{"qk_norm": true, "tie_word_embeddings": false, "extras": ["learned residual scales", "norms scaled by depth", "capped logits"], "init": "normal", "init_std_up": 0.0168, "learning_rate": 0.0168, "batch_tokens": 131072, "max_seq_len": 2048, "train_tokens": 848600000}
Each number is 128 + 32 x the weight over its row's rms, rounded and kept within 0 to 255. Layers, rows and columns count from 0. Numbers have three digits each. The size before them is the row's rms in percent of the matrix's.

# layer 5 attention output (transposed), 704x704, rms 0.101, rows 60-63,124-127,188-191,251-255,315-319,379-383,443-447,507-511,571-575,635-639,699-703, columns 0-175
093:141147106148176153131168146203123133075167170098115172149153162066114116155112164166133105107099156128114120141150143158201100135162087144144161128134152172137129144083137135158139095167132127166154133093177129112149192150109128078170156088110083082127119157134155101053161082130094106090080131140160172151111118127142102200082168111105131104137120148115161127074138143082147144144168118125097137158156124140134120105159143169092051113136201112058101156090166130112119158151136143115140214141103077104079124095186128119208188080
088:079113061113088107117152096101114203083157162115116165167150189109067108164135153141160077148161096108111094151167122141135140160184170163197164096127160111129138174082129095133179160133103114090155131116109146128126148093141123172160128132093099093128087116132165095145100154175122134153158120109102186132155103167116174072094139098155153099146148130092135140123098108170135121109139183140117087100130102144144166093129133106106161117080132166145071127117108169218056126159100181112163141142150175054087159149082208118121113110
084:120126177140113133131113123145106111150170138167138061082104117113160133142147120145148082128104148183095093068120105119166175101089126184120140093155134146147104176136107110199083144158162137126081174151100108107097107155035086121075134166072117123148162107167135140088091071114172095064121125110113160121122090163186095131150122100088122125121194113106105112117099145144113162161108173146145082083130162106102129148082181135196155134159143135150097062086149076190182098111203159148150136092178111115118161219161125135099088118
088:135135107131121081111160122114094124210135117193154184154171192097096174095137156090091082094113142107116127175131069094091101116110170159155123132159137133082164107148118120112171139155070098159128121139137168121102080117118141156135142190100108103183144111083190125090113202149165155074154113128068146130128128144131145171119084115131166146155140112180116095152120131082120114156173096036128138118145072111134115165064120178132156156150166150130105130077161125191048121125124108112137158088101143166156084126115099133095091166
099:108131084119151153119106140093136117193127131136133137140168121146107095125089095148148132114148101056153145099119081129143151085164174063143110159125140150120133082157095138142164105102073130101078095176053136148085108115136098123064133170154148129156176137130096203160104136160171182184112074111122135192179137118124143099189092108124134118166099082133129081110175119126112124154100139207146153106108139146140090140110124113107146131100052134150089142134124112157110135113163134177136093126121111097158097127089153149118151144
098:123104094129160080113156114142149131184124131125124110111118066168124106112141130128131161139107135094068147155140087175136142104077130090112108095082180187189159087151172118154119148129168098122085112105186124097109117109087093073129142109110131163130153157144120143134146137093086086198128100123217152097143181097104145136124119126130131164181137122171122081182167118078113092128135150114087155170116103058161132177109161095137188100151120106142190127120141139100152156100137089110113078079145092141169202126150043093051141116
096:128178107223140070133111107130100163133130134088070112131147096102167135129165185086128124122101089161136121119142129112104139140094135152175167133083172124077080118110139146110129171122086104084129126142107071182131127075153148112130119121136109132095125129168135171136145145096130138152100186128143125137153129093129141157160122107129107109051125156156093067090065124164141126157143143125087119156101121123132135137137099131078148142056124188116126159143157115140138119177067059158195143171085149156161091177134177095137118115
102:152152066156073137135121136144088146082130152157118147136118101126078142121088122121143191143168094149122097139151153129142186123184125093086115092084087131114107098098097115111086083125127161097115120146117148062148135121141099159119143116088122115108141221086143116071097069139049092163144158166109117097128095117156132040165149093139082076129177093148129111089138150129136155081122140149150131151164122170140110153178175116122198146140166133175111126123094123077082110109118110147166088141117118011096112090087143142107088128
096:129087116125132079114110121126112147087097167105136118141134104123097102125112168165157093058096101107133126141148127111103124161131069132133129100114137136125175149148173153136079087085096113101093136097166160159133171182097080101117148185120090164139134059130103103112138145126154174160118158087189166143147120097117151083152135108194156145121149115120144046124156099120131070155211122125122130085225148111031105136090143163109130153049077127084162135074181111174128083061128177083183070101140129116092162104169027081087189185
099:156098089133106124143132066124186184100116137138136077202106078171145131128101128122169175149142079123134133181130134148182088138106129137118127116135128106123117135147125177115130131140101110136091149102219150108107059130159110180082072096117134152089143140057187054205128077149170073101044108139099153119163124117046074140099213088107133155124106101110122170099139109164133075082172166112090110110086157125142174148128133162110146160167143087148098135166129124095138136116132141131125106143033111107074056103158106148103113121
099:117138114109112143120097141130139091076152121088121107068144048118132120169097170115143142071141112128131130097183149155090157135215180129137110146128150108117090126091119106151117154088112129141097091142131137176111179060144122077120199131141146156115106127092158137146152176135151139138103179145127078115148145157202132129086147112166204155182129117172121104128090091128072134110142196140095151155087151136145122193140149133155124129165157073087106096092112094143092151116203102119118098067153131148172126138150098097151100120
095:139159123131101123135109120155139151082107168134104139136151161155085172194116176165138127163121161082157125063130139117168129121148159125122157126116108159087166101136085125194096099136079104138098141143158111135146116126156125199173160177106080172137112121165162076107131126131161128121148074098033072171165128113049066132173129094166104087143202164116068125127133136145054124188141147136104079132113155063161142139100064147171134139133166147126131154110073171086155092138187044149164184114086118061117114126174140125132164153
086:151091080118088149134142104092105171155106121129104110142129123204109138130158143129093133166128124144158148122116102122150073132161140128102126060161149159105168131153146086126088132126118115135118145159146154165120133131122168065138123130096170120151077160159151080181205106103118097118133141147119105131103181142068076156102131214151090062115145126091094152170152099126075105148116138097172167124122169128113137116133178119177164125173107123085056124105154148111136102072182148167167061090101123177121186125051179112165144150
083:135062144140074082105133074095141206090155137091098161163110131072134148139127143176160079147070162126088103098116134127084148174134070167092125146201171071119079095093142092113016110137171108125178135112107121117130202088118159197202166136145057163116123141077109082115061129109204134131141132188143171119140152056155125151184110080175161124103158180143127108167187110072147086115153135098157121102125076098131104068107148126122110114082146130148143117106129095105128142090180159150117105150079125190127143085115154108094129153
088:125119062105112133107135094114163144120114153135161124150103162167128109141099139062132130156083127111111145133162148142141107134184090184116144143140114128166089121125142143129149165144178082097083179151122139164077112130113112113085140116105104189138129164127152042193204125092122129128148119099087145087117119130069133170067118096125119076146134116124173164116139097092147132096203138134123166129146169131145133133085132188148137091132133154135062170113112031074117163127133116194118147141111153117143117146128156133138119114
086:059100119140050131152079141116077116167150212120105088100162117153099144109085160129126126095141157148088155126164120112097166118140128076150084121186148139152117138114132124181152132150062144082105154104118084119099155103118102078097088149150126161150089132045109129153112115101144163152120135182072103150095109196129129118089162114164145138130109175104113165123095131147109138126144157206174165156145122099136076140127106124123156105134143066099143132158149142122101121183148190068125110043128111120100114083139118153163097200
085:149118096156123073140161186087175136143102101147137200148150121146155176141060177157179105153138101073137146134151153112226097125105176154172091106157104102144123117137124131151120108155102099144153107101169092152125107116100196129106166166140098166164129114176127110135145099133180163145131089099128154123155126131123080107179164104105085131112224138120173112155143181128093114121109138147041090067122158097145130090093098152193119128129123104135104143076121119111141128094099080144111168156172101129137126143124135146111155111
088:158180174175144113135143122113086076083079169106151120197163129121102127151098162132127118157122151160132059103108153085100158123123120174116120129186067139173110164175132113223123112110120163116207154127143158201120165124189160178159135155154131146139082136153129190069149193171172148112132144161117126107060126129100165118108102114106109142092092182136103097165124197126120129150136111206129125129078119142165188112128125156133083109131101152085148160117084146129131136151136157153152156168138076154130100183158218101133178153
102:121119135177116054098163145086126061135112129108066095151120118214126149217124182108207205121152118163108165151160074136174152180077176168095141195071091144092215135191164137141111158134067113084099134074096109107109177167184127142109170121197169119126171038165108117114159124169185146173132111120140185091096153156106095173140077147121118088159149111170127160161072102152111121189160118134138149152110150099103116089115142138172139156111115141148122115115155139128125150116105097079093127152112133120152155137067111107098148114
096:109083150124138083087134075145111091111068146076139128113091127151124181086092087126089182094095074113126062207084045123179100117069125133163129149151141137120116120180104095099034119096116172119142100094116111155167117171165132163117158134131090090119135093127199174168134129092145109160098082110130101114142179127155087131103124124115129162119098200089091118064177176129136152169115082155113153154117124118145142077150085116123098173120162114170139180131085121047101137126090100135134119117118154180120130137106123099154133121
094:152157145164135143154142063078156156122143118134103137118168144147147147169084142098137150098146140079137121159194126139123112097148116130137095131107145077149174053153172163075153095116131115160154134158103164170155126077131108113069120121126109091080136070186107115140137115140150095189121133123072112113135150109128139146135117134221133113119164132123139132081140087165151098085128150061125120119118150111121122129172152070125064138102151126090140081076129118112142116139157074123103110133152092154142145091074090134145077143
095:045127077152098201140110156090092073122114112152150070120114125083119124162122189157127120186111122112125111125087145145134098166202114103101123125161127093114150132098110128143090149168119123096112170132108153129110173117181124155196142144131103137134080141115139126126138064206123139167156094103179062160138173151100116121079169054163180120135119134095105090107131072119151145111125138112113151153143121122092138108167131131086120117062148162190126171163142082086100135112122144093157081131097147041123093064168158110082101146
094:168075116131116152142145182098101082107150176193202123127131139156176110110133092096178097067157169173131148064119137144182125104173148134186201083135154137229098090163091137100161101110141136089131178113076167111152109117107110082139120126104152147118132027094144121080120096106101077063147145121120187111164155049089136111171147181107098108085201163137132148109090118091169155158106130150081105086092109175128100143151095101123166113063143113112112151081145112119100111152068109104170161131138123081153074097161120133127174195
096:085181157120133182109080134130139131199134121125119103098137103145144118082128083072122102173183175110157145092138165122124098123107130126132136119170059077146139122106161158135155151096129077124138119208137125131161139127159158167058119189151080112091125087116088137140090107084204148129117134095151085103150086192128134131160108142087153101118176099131073121124149155156136152170077150140129146136102099181160186175128142163095101133161102181120168117167073134112149164049060096117099137132152132078108110152124101122107146150
098:065103130116135099121138147115101143132138125210112156204132149105130109099160105094160113120134169097148190106073094123162173112113105088083116157115110097092130103188180099134075129153205142101117127123124126123081114136146102111100161119128153180116123174130109110085115127105145160127188164109147046088155125170148088105151128137107142167115107069120160132175164125120114116133128190122108110157106153130144124113143085127128090117127137156091125117143160134104138091096129159183109157128206146140156095178192070157096154109
093:163153092159192106135166137092113158219081093169147100154046080099123099141204103068113165132145155094155131094100121132120143207147139124120141138123154141143163065102142109095100107104148117144147102150064117156087164100094161119129149143110111063062136117109151176117111075116110159106085088132143122141071146070153168114168143191143110166083142141112128096111138120076213101130098133040126078134107103160134149133160161130138121132138114120100175143193141165155122110078051112152125140158058103149199106141179142082115103158
092:131084193124107112170072103134150142117094093103138096146047060140137085083142115162080221101170116154122133109105123132180114110124048090104076102114129131167122165111122107167078144063150155117152077113122085112156086143130065091094132072140185134086131099080131121145168123138124107182133120139178129122223154115154139120051146148129083144076118153152152123137157157115147178131088146132151087111058146157101142151119178092128138203111100147087138173139037108195158106124124216175116138124106119103119173117143166120131098122
084:118082197099185114118091104098098092118040150091121148151129128129157104129103135129109060150150172151153166109133168145122086099100167154063159084167097118156159111134160112162100146115134116136087129159163104119157130149131146114115157131089145139162114160130149139111159123134120119096154132081167111111122149192158091189092167173093144128198091140094107125141120144110128148147097072180154114095141138035119186157107151169136174108177142116100129130115073085125188152149148095208121093189191110138119177147102131202192149154
089:173082122163086119055146097155080138115150133091130122195101145139154116137113126104173167063116111121039101134155151069147109194138072127128124108131102110184135128098126146159128144092139186142104149089144177130121181150093096120126123116172160140144153139134147077145169096078145118116119099113169149117137172110118150138115133116043147143167132197233138100168122107175101145099198179116167122054177122107095164043157085134161147161075135103123102113054127115125136160108107141089189133165175100112122117105168141124083126084
084:171112096131131103150117068111092126089114112131139102160166114110083137114121143044139094133138155140063095159112094136116090145116109062148137081080136146086051135109134166146155161120126096108138171071101124093127112094150164142115113084087086161155113128030206107155095130105176153089128071107104155121100130139108152124154135093138066139107150158095118157116178128168169148157151079177184060096123085153183125157092170141177097157071157168127086134114094102125130139127127155190143158072049164094051093091098177121170151096
087:107153164074089127134171096132150178069123153094107103068103139105141176123093138184117045141131157141147149125190078088136088065194185141188108112190111110162150179132092120131111112175137124150111108132108135062110117140104103157157111107150128163139108131134118155147158133116092110097103108106149127106119097159180109081142150153093131175169140092150184141107086112077162160113154207144104125112138181114081143134168135130128107110154091107179077102137115101121100147111236154150115081035153128160054175102175194148137098048
092:099111115148147114155086150143149150106097199186086220093165088089128142153073113103187106173100109084103127128136109148089114134098139091197154121139152139138175180168086080144140162154115086147154141152176158107153120088150188192136143148158142072142116116119148149138089206156136120109130135054099113145076146100168114133124154103141175144106152119145067210135098121104149114152127131057060177073120064069111131135167089102085127181079171132137161149122164146113114153139139203107121096160153195161154111126083101139141160080
114:158120121157062166215143180142094151161188111147157112101124131059104099087128102167131128205140105139154183147203147105088174126157102174130105087103127109068090165120134105139182112150144046139119095147113096141147145099118131092140145148110040114105146142171147181117136098097062124088123101139129140140130116099133143160124106114120143161076109086092172127133131132147114136063173162105119122115178188154118077077173108137124076132138132079122100101120126125132153126084131094069125158154128173079146160161128183117115174095
116:080154156163143096145126131154127156185120143141110099155118118079152117144109094093062186144153154163104097112144112137096146156132174137134081179110136146140144142149137071136074083133191140145117183118121132132099099032157100154195096105129167174147088136141120094168149171124072158156141154131088094155095150106127108113094140153103146065086121117158091201137110131119072121107123119082121155141100080117180132150118122132150129126201150097145139136123131107124152115124158098152149143150156188133154119204119102195117132119
118:126165214147105159099108198110124154179129071203129118056134088109113096126130083121090112122107152133139125113115150108093112071172150149077156115122214121148137126131099129136141155147110114162131079138076122142154125180092167128147114178133118103154088161096119159112126118129095188120132139152156085157069112147141110147149111156122074128144114115160160125143150115198174086163087091161188153099134089111091096164157083070134140089119130050135176149155110094148116143152132071096107104155093116140131120113157089174128139123
113:152133140078113142085151174126118094137145150139162096129146104170159141065076183106113152150154148092117123162094146120167078117089107151104103111109122103123140107165147099154156156144094161091150201074145186084174165159168133158151131114112086114170121156105120068154193091155175052153135145174173082132115138131164048135095143063133109114113132164075162171153135177151139107186097127141123140100147087157089110104122102136089149129143068142164108126165139116109105120118160111146113145111157182166139163047142139178111174149
112:164151134118174125093118105171161159117126134105116083102141123137165166084148104154122146074099117142126160138152084100088127127088145138115144195086126140096143204123102081082131120082138172184124151110130139074139133172140107094085080094152157147105087159142116162175092144096090076092148156131079129139107110157131171132145111174156113127122154097127175143134089058181102152174133134082168154165147142162116188136153144138103102143151148113039127091159211102113146146080147144075084085109144087162134092160075092135199103118
114:095152106116146094131088185195179182140192134090132134134099090115117121140109126143107121145059120048090154141159074124117175114127159143184104114085129141082146108076081124075136166124194095190132166113158138087113125114147111116140069132124122153052118146082088157130117152100130155210132159095122092179138128130132179081139139092187170090134062121139144130080157098114160098130163180142168124136135112211109158134124096133095067132067122130152132118163120163129154126147112127115164132090110177106117105140184068167111097079
112:164175149099142151160172105241127166087110105109166092089119144169104104109075086151046147201190108180212071162080105134137122092124130121134158064123172150091105174123139168127155159146141111148096118198133170091171081159110154078116057119026181107107112151117143199156109181176096097108121130181102061168144123149102171108130136158136088148103083123075160143073085116147144164113109135099188175066107145160124167142171118124109115150190147185151144106141156206120177090182107115143100150094167122160169136126066141164115076151
113:169137153189097189136186182139123091136154130153109136092167124127085138141117142167130118114132130127158172076094130106114129207153112151076117155130102138169110156150195146152173106100100132096140137127176156176170153154127083123174138172154170123131153113163097194120087143203123128129159123129103134152150122055152135106139109125115098084039114129195101154146061145135115107131086124122184150099144096139127117126153128123153182106167142084129132112112131175123132140112107097052121099196115091155148123090107091107138131153
118:114140177113134140131106190185179117117127095141102166135132149079116129122168070134113124147150160105122120163080116140096131144092155093083139154090077121094152170128147086086101112139155095167168121132180168133201076123189190137165133146139087174176112141186115064132105154136137095118150127122112199092131189084083156117106078102135113107143114119112103102117163113145075123081099123072134173086084099139118147140105088194114126185100093130156117089171095137099075123158035173136152141142127125121092107094124103189070161089
117:076084116112124130122156137185112143108182117067114096138114127066101117118126133147118144102181117198085124122131172145065194183132125151106078198172159135103091144153178139117085105106156161118125150185149087164138117124121104136125151095159120171084116083120089121084147131070145112099098208168147098121125189119046089142097145182130112172170153168122197124141131134107093164116143106152127134086094168176108120153158124158179181130175077064141105098139098096145100059166166088119112124180133074148167161129101100155191136152
096:096121128123125097120152092116149147142096142080075205157138147152128127150149145118134155127138113131123099130085096096116148097187153158126118094114099168147166102121166108167035131159117183131151148128125126186107141127146162158081136132154156147156154170155167069123178142134105088160128132142097115145136092113094167086105074166117124137147149096139131170120168126170110113151112109120112129152073086133136099137136144083127125128123160182121097131145216105100111158106146124188133095098113109204073101126119149146173062157
100:168088161098121152091149101117122144080134117133122158156187134124152174177068176122167078128048130122067107082118131136187142168118143109142133108116099114153190118087151101124097119097183087146107080091162113112116116195096156112100107139119089118112122130109097163119015145135137135161089151124180176078122084114162135113197098113172182102123128147079156105181133106100107070163101212112145102122132165125140080119107168137097087186063051185080211132121122105165149090128163174112125125145120105125145152077139114094103201166
097:125068148137122156178124158190137130056098142107124109141139155169144144117091137118160133153121124119116118160169141120158177103113122119117107164155103121163116149096116104138105152093175208103146165144140083133093133061161150180104149070159098146095161103154182130128144103097083063119086159181063101118176125069095191131078210087121159160128159100112108168128126151114144158116170147145136157155147160133143125113102125155133136169102077143159039156091119118050102166145103147130156145202117111165175128111099164129143096111
105:089131104155095134138074190135138141141097132124113133111108113128060133108103103116160171114153157126112190190130132132082171155111125143145114169158160122076138174048110145133165142162109151131116100120183125134116150159178073079137139138128175137141070132076130138133110172108076196136135156136114161111114139136145137140070120108194161127143128099142071099172116135175123115115211167164152136104129167116137183152090115171116122092080107102133138101093083135079090112146111197074142085145099091125191078175051069124176134103
099:089085110113113160088126187158105083096119132141176105142108167148110134142110168117124119143119164068146080108149105122178122106139141128120175080161144154100110113137162111111125085161114161126176110098122101162147150081139194158104157198058128128101162165139100116134175144150117148071160115142133135113154178100087086093175140045099099071082177085082126176144118182095135076103098122146087089116140182027159107109096119067195109137081097153183150171112100141054126118107172149133146173139152109089103156078135125151128145135
109:104088134091124106051116100057111141158120124122150141117146167160170137157056133130144163111100113155168130160156146142128047132124139098149090123129172097137127074107177104137100159108135192086105038149047134194143148102139177128116129094135193145189136139102129064116097093186146125098143159082103148113143171153157115123123122159173091156175174083174111113120137124157169094157040092116187108101073084056109162199133106155105154165119112157056159171156117153130098118163122085174132118070094136193110106121129147162170113127
119:146126088113158108103166103143089084058157154095109087115147163151186113106145116180186115115062123164127130112146167141177128123124110112073057097163104111152150151103144088116144137103140131160156062096145116097117176131069163159121150107188094114089147142123119086053101103132127122118172122110172134148160123135198077108140119077179149168178121108102196107122162101129128115120144193136102084199177152111078131126115131127148075117075093083145105115092160109146098121167086192181093167133100127122102154103104161112137186162
119:070099155092133104142143138101118117080171170091149178120125138179184172096088174099150160148087166156144105172198156110135093182102099093159133109153131098098088122111103168171135112134144167153181153101144118125078110067179085104102121093117090184110150133120136099120129106125176095133120114125122154071127090118106114117090150119118167141134098104147104173134094125134101142095151144167127123149144122167143148137153088113125115108114102249125091131114132125117097112128088125131137155147151159135134133127098204156144067133
111:175182083155095171176122102097151103116092146174126155175137122125119107146142113151168126114096144158100188135112092121096168174151167147146110132184104137089117156117092104185114093143162127107106135140097067103075150114079072139083070118150118138156123076142151101149120145103082159126159136139170114118134112161166121071113134143163158112132136119097127134145147144075123160145163100185192140087117149080134121159164120128164157144126175085114186073024098129161151106139090155097127133127110104118080119100077103113163145145
120:132160139154148167113177132097124163152083162197144115101114118169173118120119082138124096121131130058151158136091108141113100138130117106071187069110163108056141103105139184149172127140124107170180160121154115130139102142081172165169207166160097148151133146112108121132135119107185183082070072132170110118114139126144097130135202151091162098095126121137104094129138182095182113152113118138092163140136106058145051156119109130134122124069117108166191169098108131130136157143137106128084174139119159141118113139183179118089129129
# layer 5 attention value, 64x704, rms 0.121, rows 60-63, columns 0-175
105:132159126147072140075131161059202088129140166147127186135145117141098142107121105134205051071091121103056180054125126131090119182142110103133126141115106124154154115101113142084148184146147137126150154097159084100140097130147127160074202155148076111152151159135101117128142119149138135122139112114162138102111074116116094166163128078100093168145125142112155159178094162110130130159124161138105117117169179125154031135149149159144122160110094198135097149115084080144167184089154187161136125162083138125130162088109130120151158110
101:148074149133138105172103168138114133114139103187151119158108137069107091155148095081206136112144104105139135132142115152169165121114115129190119108101128055122146096068108125159082078122145164141121178128072120099066180135154127130150068114055085116145130125090159128124138173137183157114130109114104137092132105119128131108093168134148169171120139102096130127116125081147138173097138146132178111167165136133153097134108173165115071179162157125131105129082145070095172150146102172129077152095116157170142162150075151121100090111
098:155068098136185103149077172132126148150110120131145119186134206134071144153097103139136155044087137144111113087091159081126195147158112153146095094193147143148157095102087155140168150120093131184122158095120083100086144159112102138134132151094174148138176140067132140118143088140088154147144085128124063171202085108109153145118184102128157182185109149115100127068132106110179117166106147151138124139144170067116153094113138081171136115175127149094173151104142167122150167160131109018088161138141158191101109124093143138191103141
101:118115137127138109154156109141162102140059102126171139122088141176153082144191109110111103213178126150197141112111080134122080137169175149163117101173072158190127132147130113126132139189061114159118065091113133129098149108064159129115104141119066100116114126126093111125172123123093120134199114129171154108124107163184145131157098083127134047145139155153087115120138176117086114112112161085049161147138094118132130144117056161119131120125169172196113149030100190087105144211116205117137128081094162135094173094121114153091161081
# layer 5 MLP gate, 1408x704, rms 0.105, rows 0-7, columns 0-175
094:124139116112155189127145154086142152139144127158108145114126175123146135072140154118162209155086157172095155117132105091088134143131139112141125098077142134130123079067083180127072158165181198096168164060133179088114158129116106141103144129080151134144124138120089129138112109093147160129140104152084118184162178161136097146105124127101131046115111070071126169163084169089179099107164206149187108185171156097114092186071110179111106139170129153142097204104106133115134112123134190152099158159141135104089097085158110159160196189
104:099145117137139091102136156123137104082129131107149142156115110116175052134136126163161119072119121093200132197138085119114080089164062170146147164122107080090095112159096132109089140113148115136135147174087061077141201157115177117161109151135135087173145107083133154111151101138165076099136137068120140127148111160102130172121137163122139160102126129089174134139129103147112159117106091112043133078160136171196100088120141153117104142178177192084137158135156107121128096129143117084144112199109121167121143112123136111131124139
100:152154114154146079101072077098145167160176081118092158110090169122105120123092139129124144206172105191075136117165131134170159071181119089138090141155135133156133153155144124133126131087094136136145142128039126101207176113120120156120170131118101111089090161133173134049110121131095084115105177145130134094117088161077104127173144122099125123126109144128099076086236096107103160171149135137087102149126042100143146179157099102071121118126191202075109085137136122066173088116174044182089111104095076157129127120116169087098142158
095:160173159166198120144120150118119104089164131085110135053159162179120214171112088132112172145149127134193063097065116122151110131124092067106169132147117182172139139144133170107139139074145140131122184107139112104148136149136112135107189121140103085122129130160196136127144155090074123142089094157103161125133182112069167172085126135111088101108179166077175135138113116128126095097093078118104061132154148128089121090142115131120140097130163102100117126165047101114111119116180132136132084117181084125161157126114077126155122126
094:133100153126131122121126079150198068140125102123102164184146163135131121112131113127140064122169188122110162133132149159141162086107147085133073138139145176159161158144088123147093137151138116097115086184158069127090138121137185155125134139189122111140099093119154138092184219225167056144170108152149106184160128103126067064162121129166119084146112152110080106138106127069045131159109138112148126091119133115031104191140106093150140165157142107159116117055125109123096143137158126083158120147094155135085171080131080143079102107
102:084158155167149109212155200086110069109137091054107122088134061081163150134132124084187151124124112085065060147093149096133153104176145147116165132073115141089170189108125133170128159124144159156101144092182130155112129158112132071099197152119107100128193170109163108078097149156158170070076140123137113114117152107112192138140138049163061107084135136082157147143125169128115114110143170131190128102116099138119176176177182143193067143168066148081118075120177115121115127180143139132094163140116121188123203125110144153129099155
096:107135124133154144151106159114091148144073190109166149090179153140173153143117123105169160107090128145151095136107137132093113160157077117106153115170143140133155078124153137091171109145114183120157115127127162121126190109114088088150141192118097126124087166156129125085113172132147149105108124127159136154149129146122125119179138070189156199151112143123110151108117083083102117157136109114057093066115078165182184110136155146103127085170154133118183103166196168196112146140122125136125174161082146116191137149094109155071169162
104:122194131156155079107141130093124130136127100128074128139131082127121116139099162152114122100136164135174144105091168206201092194144158094154169129163132134151132147108097121143139137157133158146115115064066089148128170134108046118103104145127113186041143128180208112136140160115173137162142107106056196133134124128121137117164090143173093099125099063127113126147163129143123104117157095177131182036159142099076126104153183057116097079115114100139166169159166081106137124114117109146139120124168131172147133133072120176104143129
# layer 5 MLP up, 1408x704, rms 0.113, rows 0-7, columns 0-175
094:080150117141171098162083145132117142102140121079099162159079211107117147157089149126165083099143109149140086131125141118074127092088207114107115106145108095075195115103181170081151091060158103099179116139134081142074145073177169137089160116163124113142094159107127137099061150131128106145157141152201105153136172140192108066131146113119155089096107132103097123116123110136146145159150103138196132143091108197189168116146191189149151130160138128210162098114086145142129121103113122066158115119131096144152089148099069123125140127
106:142132146106138132152103125136102069137141082146164101065127128133157167115136152105142176150121165121107147109107102158130090136104118153096095125112112193137134120099118145136145099092167116123092110137178182184127106135162044138110084103113139130115121184100108072107134188132104143144128053232181163145108166111142124065144124174142090138111142144144139114094088189085114127129127170164159075199134155150058096131102111119098108118087126123184102198162105168141090153110138112156108153104144192085127139177100174144099107111
100:139068133138084179164097176079081176105102157116088111090074118126131175129133128102143143059154177156141154122144102062187113157102110153146122141095081151082129137159085180082131177088159155126167144144117114145122128148106095127153110174102154127143118133190137080142139115170081116107163153149159091120185120120149070168107090165111150142157098076170133159139172099105078125118089067124120095127123121119102134086140118146133101073096196103067099150083107152147078126148170149166097139140058101218101099172111099164106156136
093:147175167124124124111178179115141171125098086157162153189137105103146123129159153086159155109160104180100154158148157105138099103141145153160171139131103091053158120100133102169099192099173119068130099130150044154117210084141111099082121112080114124081110160111136164085173169118191094121165130161156124206255116177145089133147122148167202117215147127128140135126130125105142178127068131107123120165085122104154102188186085168164131085134060130135089131084122117124118132128143103114134144122124161117166155141174178101154148086
094:149084091177127093143132059143122083145090124112079180196114114132178165107138104147109142111125142130074095169154087127140083125123133130130118129111192122152160138141101138139123133162145116131099093145149130117141155170138149092095214091146115120120163180087128099085160177158136093116077122150105058140162124113110061088132187159125136190133129114158133110114154114135090101195116102105101156093143123154087127167136139097076175140072132134134104124141180128173129131106134142164109200139146126031123108070126170153106105132
104:084124108083120123097124155160116118142094187122151134151139076118190126086110104111084146119164174166152161148129130084171115115182170158132128114129181129126141152161180156133129095167093112098182132154121116095128133132124205180082084121152146166190142181115072176162167088154128058196150129119140159151143126138080102078067132177170181092146133123171165119103072151146168117089134123116174029170134109099149102137104129108068186166137151148139194127127120099120178143094113089087120082091089100138124131093158105096150171111
100:132068165116152116204107174151130137143148079122155155103135208114095159153098173135107124134165142076152121184116174149080154095145162090096218138084175146156085131119116126061137157143147148124101149118085160094121058101093133159103090130200078171078131126163119101100126117153138111101074097069131127135130177139126175152152157131161183109115109140122173177187159183160127117146125165103123098069070104127152150128139178095138139137166181160102175160135080174095119145143091119122154064035110182180188140153117135093139150069
101:087135153094186099085133219127134134131111162145163110074123115149155103112140175152087115122129130157168099116140199144103105107169179112131094114103131115170135135157164116147110147150164124181200142110141105153206172110086119127184163118130085140039080092133136100152129135107120103101156109094091157150159063133073109110086148086090140147068122094176123092121122108140090138161134095157114098123117132134096168061080144136140151131150142063152087123143138069102136126149178144106099136151176117155099103091102107127107086135
# layer 5 MLP down (transposed), 1408x704, rms 0.0753, rows 0-7, columns 0-175
097:163096124144158163130126100147144165119142123137144152185088137072096069093115176121127151144138118119142067146096186099110110140167108098158167180115151110144143116120151099109143148152078094112115127147111145123148129118120116136124133077165106131098083172102146113178133163135116112121142115191208115124127134138119142070155132121112169173102069136062097110137106138124147085134107115133092155038116099111090110124138114163151107123127190124154124132095127148178172158123137182068164136147073159101137086136115131095143064138
104:146197098146171132121153157131097092097117075069162095096167107083125104100135165155128114210152176132093141068105169163127131077080110121140152123156118132109136152156125127100097150108136092164164087087122118150142069095134072057129127136144117157055116139192166160081184203106135135127128135147124144135088120117189086176116100109126131098144124129142135108109082152150153162104160110079100112113099135096188157152167088108155150129107106096154091075121148105186095068127137100125109167153155081100117147118134182118045159148
102:083110170130114094111135158137074148088112161104141104172128118086081114083090092100143136101174113134120132101127158155186088151160063184158088135124157153072118077146079163113113180119068106124127107166108116139122132136128151112106072141113083175168187177154130105100119104148120148126165190162170109119176110098120148169166128155119097133169088107116117113134180165166120097124129118144133102121069164112139164121117116132133122130115175141154043113111098155164091113137085096212123107098070132148140113063161152112130129149
096:130118216121118059142091137126164126171102112133109202100166167114102157144082174111099139180069157074137139142129151151072117145134075185146077156094125106131183079106155143102045114163079139171146103141135156146148137092143128149053127099101084135147119154147086142144141115102125054133159163110136088110144073063184150123140126112172155148154088091141148115137078120120091168145186179118105100172123149105143124129096080122117096105137069100167131103120116091123069184160124162141092149126109089079070118096130148168108084166
098:109119142110123075119085135131122111170169173138144116174109132144134088070156131122133195155125146177145041165145174097093139123152173108078022135158114094100144097127201086084116131118107164099108144150151095157069153158106125087199121148124083162098112131134116170170113128115102121087163158088112129135162164085048104140134122153156124114159149114146123145082155139031172092075093094100170157124128085126116112112144157142131113101134122129101152116071085063112177150136099149142086121090110190097118121125112140115070087148
106:126109116143146164129142109112105107144152166149115071148142076156088142101115111172132135111140163157176118076173119069158120154162141126137115132147120157143085112150170158110158088115104074081104087112127104133092142131093191139093107116141136140140097150103116101169224104133130164162104154101106126158124146124122163072170095128148191102114126180151119141144125191099129087113098157101183087177145129109103139075134176101142150112165193173202155122136093100100153143149137142082157138162141105116102088088141148112116210165
098:150119163116150084165072165131108143140099148069192126098178126176148134114123069067153182061134099128165171113165102117124122127125109134115113132153127119088094133106133068102155089183120107110132108151132131131116090156081067112179130094137153090157128128087113104158148128120125165118112138072071152154145154111110127114103165123196119099097145117117098133152113156163177135109136147103082112092120172125109138143147041234169074193154159105138160156146123091138152087164085133145131163108192163114151074093167123138192111129
105:129118155153090086179072145162151219122178117118116182152074102107136093081122162117111109116127113148170139102109153064096111119145110153114099120134149117165115122117144114138152140098155126066112132108135119082147213133112055094139113114118127148148118086173145159089153181125101108093130126183123192076129149130073025121114147199091136166176074114123169154126133106096112111178135167173130151103168170091120202072086196124129132104113148183150134075099127154075118156146142114143143124115099165116165097096138115154162105177